Each number is 128 + 24 x the weight over its row's rms, rounded and kept within 0 to 255. Layers, rows and columns count from 0. Numbers have three digits each. The size before them is the row's rms in percent of the matrix's.

# layer 6 MLP up, 768x192, rms 0.142, rows 0-67, columns 0-95
105:157112110094133100133129159115131092112147165124126121099068114167158102134063125161147158164146150125162135115142141128135144150118089128134132105101167119115082161112117121098140114124079128157152110141143139113128133126136126136117109165109090115128189123147142145147144115106114153084
102:146173145115120134086101136149109167128159115162091139115127147117126129134151139135106162160132144151132094111104083117144101150127145121152105126124130134139130124149183097124112085170124156163105097129138114138140156119123122158134095122133110104116116130128135119152080144147139128130
099:112149135134125119132134099097163170107152164148154128144115140143146124174123144106125116126121142130082135117090175173154121137171131148119104076103110113127091130130161113126081093087105101090169154081130115078075111117098113116136138112137145118163090129126127135132150110129129115128
103:139083096108128147149148124143101117094122147150163101158147133111113135135154078115125115133120166167139112081148110091125104122132177167116095111177150138080161085134140116112160146112144159111114119107081089127144170185099129126124107127113175104101112098121139109146109133136158155127
091:151071118135095147147139187118155153145106112132096107116151115095141138111148087104112159097132181117138121080185109124105115147120070167158116119146113133114153123118112129099103136108178126127115158129119161143110120150096101144091122110154098141116101095094143136164109111166107092132
100:112105143147149134112105127119141081113160160090065169089145171156131093123124166131117133121113146140138152159135106115125092148161089130154128085098151109116161123118154139119119125101124131156127121126107120108107150113136117134161123113127160126125105108133194131118128159125135138136
104:151083121120151130122110165096148145113115094097119075140103122145114150129137102164133135127125130122164112105146072094088129105156099127127083148144122131146115147147102104129158145141128127137144173097083118136120122140114126151149110124191080079131143127112109129137135140088128135167
102:091089128119111106113153136109091132108154125136150171103102135100113080132154142117144080140134122159175138174105153123107158118188135155185111130140118129130094133147118151087114110083128154084150145137120098125144109112159109106075132104117154143117170087155119088100137123148131138091
103:176126129138140180139145119096150138118110127115106128119079128145138102154137134116106128148116132126094202143127095153116185095108106107140122077115142113088106118113112152122144128125143154105110089158129158139159107131133140094108116137143124146081114106154162095113124132111138144114
108:176114112119152153108122111119113143127140138104150131105110128124120078111161114156122150110096103117122104137110124099153155128122124162132087133179074097140136128142119131087174144113116123127142145130063072175165151169136158169102126135071110131120114167163149093113095117147096145129
105:089169122122149144175166115156128158102135109107146134106112112107119126125169098137123149126058142174105133123133123071100117146151125127139081131113154138114122097161166149105080135122152137172139128121123093103139133157118115104111109083143106117123142089138138105115185172160159139112
107:135129122122155122131078122071120127103148153129147089145099135144119143085099120103118134154127092114151131148153109138119133127136132120147108158100143114155116114156116120118143152131140115091089123131105103125120130135093164130105152094119140105103148163165113140089115149116158078063
097:135100113120097143099137126149109190139120147151127143141167131125107150104093093089149143118099136109104192129129128119124140129123159135122102158143152119099123132108180145095137123125142059123066128109122130104108093159121121121117142119122124153096131112175158141169160148180140129106
099:149131120143113110141106113128120142108108106131173179133100155146155123162114167131148138133111101107102144109139136163105133158116142104106120088118131107135154138138121126129146120137132120142132133133138138144139089113150146186131147103149174123147184084147158126150099097132123109105
099:150138097097097129148122132111087136141095184123125109102126141182105101134145153153136081138124127143120123146136129122171149120126120103125144153108106139144118131113119144129164104105102147142126127138060095178154117154081168119154056130112112152093107146110119138158203134118161116129
110:118097090138159116086133152167142103111140096159130149128135106157161119143084130120122138129088131102116133125135135126110130109103129127150152110175120105131107099162116158125125106140097103138106153110101149118106127106069127123165137133127140103124144110108149111116123104149118152125
108:135111151097162104156118140171116168067121161096156114129127089129111098079081105168072107145120129131148122094184120164115128190152105155127130166116163122148136142115124136101120099147122141105131133088110106089145165132158097139106097141157164164137135151096109108122162088120110121066
095:110116084083158163148095155101118142108123171137135124164131135116105172158108118185137126143123129146162145104135176100116122133135133128154109153166103121157158150120074115140145112131156186073112122102121117174138142126165113161169171130114120132115119114181127166123101104140132102100
108:157144138152122132145132134158134139109154112110127157185115119142145113119121122168112115161123172154130178147099166127146150103120120110163133133119162076111133123116113117149178136126096160129101141090126129100083152111134136124141099161104141148124156113133103096101044150172078144136
104:123066126102080111161169138155072131132136165115083121087153138130134128124126175141120135102119157108162163078107116108149108132151152111109104150155094108110081123129095097120129151110117160126134165103111123144133081141104183139123134112141169119108094097142149120106122146105122131135
106:138108123101135131094122131175102149093161122128146100125119161065157135123159144105117126141109139144111152114116156116133125153091102152149152113150124108134127060142140111103119093097151164140146174122098150156114137097150141099111104136121155120138172119116137146129130114123135162110
094:129104126141118134112170127141082157147094148137137099091131174086140141163131107125122138165114128120106150178146115118144111143108148109105132097145114117119139176111107124123100128124141174106100132078174127099116144090141126181095122143143142166114127118141159082109115142086112142151
105:081146115117153160171162123159102112122140161112113159152115108150165104091094140152131126117141150162120140070130145119136140121081113128115088135136139142126095131098110108111112095123118109142140135138115143123135126109140130151149121155122141118120153155132129129091124129120135139131
100:112116108115125121131073140135108159105150157104136162135088128103144097129106145092094137163131175087137126159144153113090148126113126129122048133122176110135128134117151160099132123100101143135127136145165097134095155117110104133108154077132160111129160167123185169153144117159164130134
115:161132181105117142119106125164137091121109137140186130171120105153126143124088123126150136141100146134177155147136160108116139166121137178096136134133107162129124139182121128109098129158092139158140116110143112127072157086153118162128147107102124099117147118081122177129114125123154123088
117:082123100127114143164078130128153119126098111092123084142148120134164147148126176157099120116128092133133133129113133166151152094117142142159155149179142126097139136131082075125113128100132124148127128062120160069111145119124169107117136147133113152106156143106115121165136126107114138122
098:114145132130160110118150114168161118140085158128094122149144174144150116156148115118132118146126105117131132092129181132156133157113182111162124080118107125141121124145148114115124117137092125124123110153077121123136155120099188152160120108111099102131073146171113094133137116114135106134
096:124103134122088086141139154131128167114111117111101135135109139171118114127139130109104126131125133149116142154137127107135166151106171116141110124187071094182085132096133102076150149133088129137105139124129117092136123119127126114118104128157140136153109182143147106143100139176142085119
099:111141134128104105132093138110144150115120144095138126154064122115094130066102132117086111148128117144140139113134124088121174066143120111127096139142170159132122116097175103153162156149148091141096126111097150155126149137144108105100174154108097171139180133120135084143146132163136149158
097:138109183133130145145115137124131131112131139125140197122073099124147096166131154169099158109109110166169084062100146136146110173149121111142109107148132133102125123075146135153116104136118150107112179124143144154118132098119102126131112141119127137137167135100136162144099144127112163114
099:123168096139133113084157163117129154119123133107107103184149154153118153131154130151107143107124107128103134158158132089183136142172103150130172127156137108149167147095111114116093112085123126137160122100134150139093158112158095150056134108163103133097100140144112127140176146161118109134
093:126121125128143109090090121137129174130128092111108096119131127165115101052087157106086108108105085155113127124125152107112105128123111147112122175116128123143145145094108134109153093133129107157103152075131106095164134162166121120094157102146143157110139138112145133110187134125144107119
099:139158133119120140113130130150134125121110134138096178171129092084130157118100155130147088094135109092093155108114151151133096117157123169203125110147073083124160118129104106142162058160164107125159105129125135142110081137099081110172115091137127089120124145116125189133141116110159160124
099:153092134107137176094148145154113125146096130129137146159143120161157143133120150115119134067106119134132099108121117104130088081102162135152111092127107126150090140106122107135100119118114154123144187090060141153092108107151135146160108080148093134146101117118132148124174128121107130151
096:142109099116115105126074112122107128146132146162142154100153128187125095147106127104110129144124142164123161091137141129118133174117109137082128104110175134136151139149146123109146140169105139114127133101107167163133118098134160153118121116151103131135139102147148088136113143102106122140
096:112111117134128147137094152125142154088146160110137162157115153077152141157158155122131097149112109169115160168078127140141141143131136116170124119166078141133095116116099137130141107145129129063158132156122138131120181106136111111091156091153122146109134134138141124150099144164098101103
094:162116097142128169127110156125146177118136144146206130129140110113162091107143125135082118078139133108099137124126099141115142130123115108123152113129104157125076118131115127137145153122106102130119107104133118112080135120127058153162096136102143129138141129144182180108121128169118141142
112:094176090075124171161102120106145157129132140119144120180096124174086116132059118148142126139119115126126159135154097139118095156117120122151136110107093106166113192106121140139101109134154092104124118149135112137118142131167185128157154125140110130093064097196148143109083125131109152169
100:135180124103123087118108157129133161109158138097138102150160143101144141146159113117127130162165153113078145122140113098116109090124106177115146155122143104136104128113125123119147152138149121116113152122130141170107117095137152150114134142158149098146122127133073076164147103092134118139
099:137094095122169100077145173125163128117133130095117124086117132154132113131106147121126133102111149130142135118154162137138121148165125180144099133095137127125111171128107126107130132098126110103120126085142111117108131138122160130110142159143101133147139135112126133151125176159184110136
093:134100120154113141127121121111139114145148125161114109151096189088105143114126139104157129143122144136117139113172130118143084130130144160169139117128150113130115147139108119110103099092178132128154167144109150131155172124118118135156116150166166075123151108094081082121175101095115118140
105:120116122087121089133125118134087154148144100123110119120107115091156115124115135132108158133092155119145141131143140107123109158133113112138109142142162105133154155135110131126144136128147177112134117163174117113164143131135161119133116112111113154144134117151117126155135096098114076139
104:109144160110175111153131145199088143134119135106094106130125122137103112126107167119095128079136132093095153136154123106101111110125129120126107121114121116098081143133127148145139147165144092134138153101138156114128116151092111122153119122167081120094134112140115166102138101119132137101
098:123164107130125122145144143107105150153138112136111175112094125141132115165086120116133147142103133130120111088118128071099079125119129138132134156149156134133145168090148109129115169148139154091156140094142099125194120131116173141153102118117100099113133141072125109151136178117112144129
102:133095120110114090144133127118111147112140138146158123199177108111143131103102096137104143111121143096168138100102141143095084128128129106139131131148144136127111074120117134177126149113067101155136163147127162130149161160087100142117185098150114182142149125116100103131146136134132114096
095:121110137140127154141160096117134155123126130115149150090124130133154133149110087122136094107123149126122146112130156102096116119128174091111171117096159140117146128142154099086110113139159151165104141110152140092144129151127124137119156156138166142130128118122147120103151115088153121134
103:103155105100128150150117136171137101131131140119155108115165137092081106088103162114120170135135148107080135128139133112099106133114089099155118115124124132148130102145116104165104103124105142171114147084142171126124193101159127149129155118131084107119146159097138127184157125136138105159
108:147134146108130156107114155107164110098152117117115149107122126146122113104139120117135137125138122141127120165059157096126135160157103140112136174139108144159127125146106115097133086123121097107124123100117133106101124193143118120137117088086141151131062111164155178131101148143138177112
106:100142127097126128083092139169110129119123123120127096124107140125115116112122100173109108147141093110142114093135132103104109131086133171151105134135172162112137126130077123174146135091154091142116141132125119104144150132140165163072173153107081105127150125150103112130114144121122169130
089:117102119132076120126168119082137164153126123095160120109095119113112109113145110129123121132140165141127131121156184138163117142140102142118166156115103162076130121113098138073174127151161114152129166131098132125157150143137100157115176088156060145107141109143132145168133168142123123135
103:182173148108128136130120153112114137113122152093101160119130140099123123158149150151146102153149137163164099194162138133123115100110204126122110068107132128095112163108106124130144109146157121132136109144106106123145128163109099125159127153139124085125084096120125144137170130149139131140
099:107135110116128109152116123124149141166121131110159179134104126106113160167136156156094081104121129153165158172089136145122110192133117123118053097093151119134083131139159110094120111117096147104113145119118099125118178122111090118153151155114136148124125112133112151098090126141159147137
092:130146117111123127110089128127107125117143120092134099122122105087131122134108131126106126136140141116081125102101151128152108087130118162129156109153182154127153151114088111127093140136128106158141150153148141092162142144167103110132103124117139159105145088139117127128139123127159099166
101:123149131143139151119139154078139110096110138125139148110119134134133122161119096154122173140099154112150147105142112137120121120055158165139157114122096153147152104064140083123105108133128088121121138129131123153098136114119095113113135159115119149120137100142137096109129143114126148154
115:164115118149194124147145153129148149122113139145081148181149114119148110188148144142114108175087099117110110123117121157150137104126154118170086106106127169156166143134115106118107137117113137094136159114146083092084126150099160148131138143149141098127132129117152131160131092172201113097
089:108074081144124154111117132146158102117151126148131176107154124075133159122145129127128120127145152104141070145112128119099113158115145167108135132148096075109135147185126113108145138146096099116113153143165147111107127129117139153128127085141145167104142093139133096151109119142119129189
099:136154152128102136102104173101140152134138129141126111078124125125113150108122143130085132157159111115109158112099088101119127156157140152172133146125134150060122105105133131053135117144147156108146130108107158110163156136146113155117137124106135137065110102127096104083132095099156166101
105:157125125092159137076134123086101144138138164084150157131114131130145110149108120141107140132153140099143153124143140188129138120179142082098123131125128106158136108090126126112116114159130088126128149107068168159095147108129160120119092127156156124135105108087165129127097083076126092135
101:131109146139141164158152154153124122106102078140115161162121192115142150127113146166138112091126132163179121135113094086134080119160132124142124101146120133162134131079161108136127148106099116104142091161129160162133148126087148096093110150119115126157125146121178106155153130151111141131
099:108149110130145152165109143119120124131132103112111111122065153130104084115111120136116152107130107142118160113188091160147126136146128164173145088119114154151116119154146111154135117118134145151125119137139171115089119150157132160142077170129135033114115150129144131159145116101140113135
081:138155134110142173154168133139124141116156164124128107113148138105123143112110148142138108125151187087124133124136120153090117124140101134122089112146084106160163129114113160154121099104142151134176166118116163078149109135147099123165185134115138140103166131125132113094118068107160094083
088:147146155121118122159118139110129126127129160123116109109106176113142140108153147103135108157122176123136206129092111137107096078133104159128112112129139105109133119099116139131167103129117141164146160088129102134124136099111163100135112172112095083128183158111085158128080143092143121108
100:136156134120116102160118133101134099143126114157120141121113160077093114120181164152136165109071120166139125148117126127080151140106133097116173132133128149114114185113152137093154165159141149102127147128158091106099118128102111141133107154119148133137148125103162126153112114145094112123
105:143139073107134164123110138137150114059177174084128155131095140116180145134110111134134138100087115121115102115138098140120105133103123134073097093123114131180113120117093136101138138128104099123127108133122138127106132115112139119177092119156167134145108161138165110154100141138084138169
100:095089118130135072102128120111186180102101135144106144142109106103165118113162139109146123188105159140124114105110158148144120154167116143126107091137125086156165106112128141131147108145156113075149112150150111139145129117079138125116143146128102111098087160130094156126132130109115130157
102:122146114096160138094156104140128119121106186121123122167168156156152115159143143105138080161123119150096121130116096153165135145186169105134095078114162159106158142098108096149096133114114119107145129118136119124148124146139178134117117121131168097095124110163134122089129103087143140170
100:131099098123136148094144149146142150101160139149175128138178113133114121127097147096099155102149137158147138165124108121144122102206154083102116131162131140150138168160104099089147053170095102119114126137159126160100140156104121124116167122151145171103171135123121180125111088135157118114
097:109133127121113125099148140152119136114108120095137137125108153129148138172128140138161095150111127106111117135124118111107148135149094103113103107094107125150100133099095133060145114170121085135102159128149141106165170170129143154064166148115145112090140158142113128109166153141137097148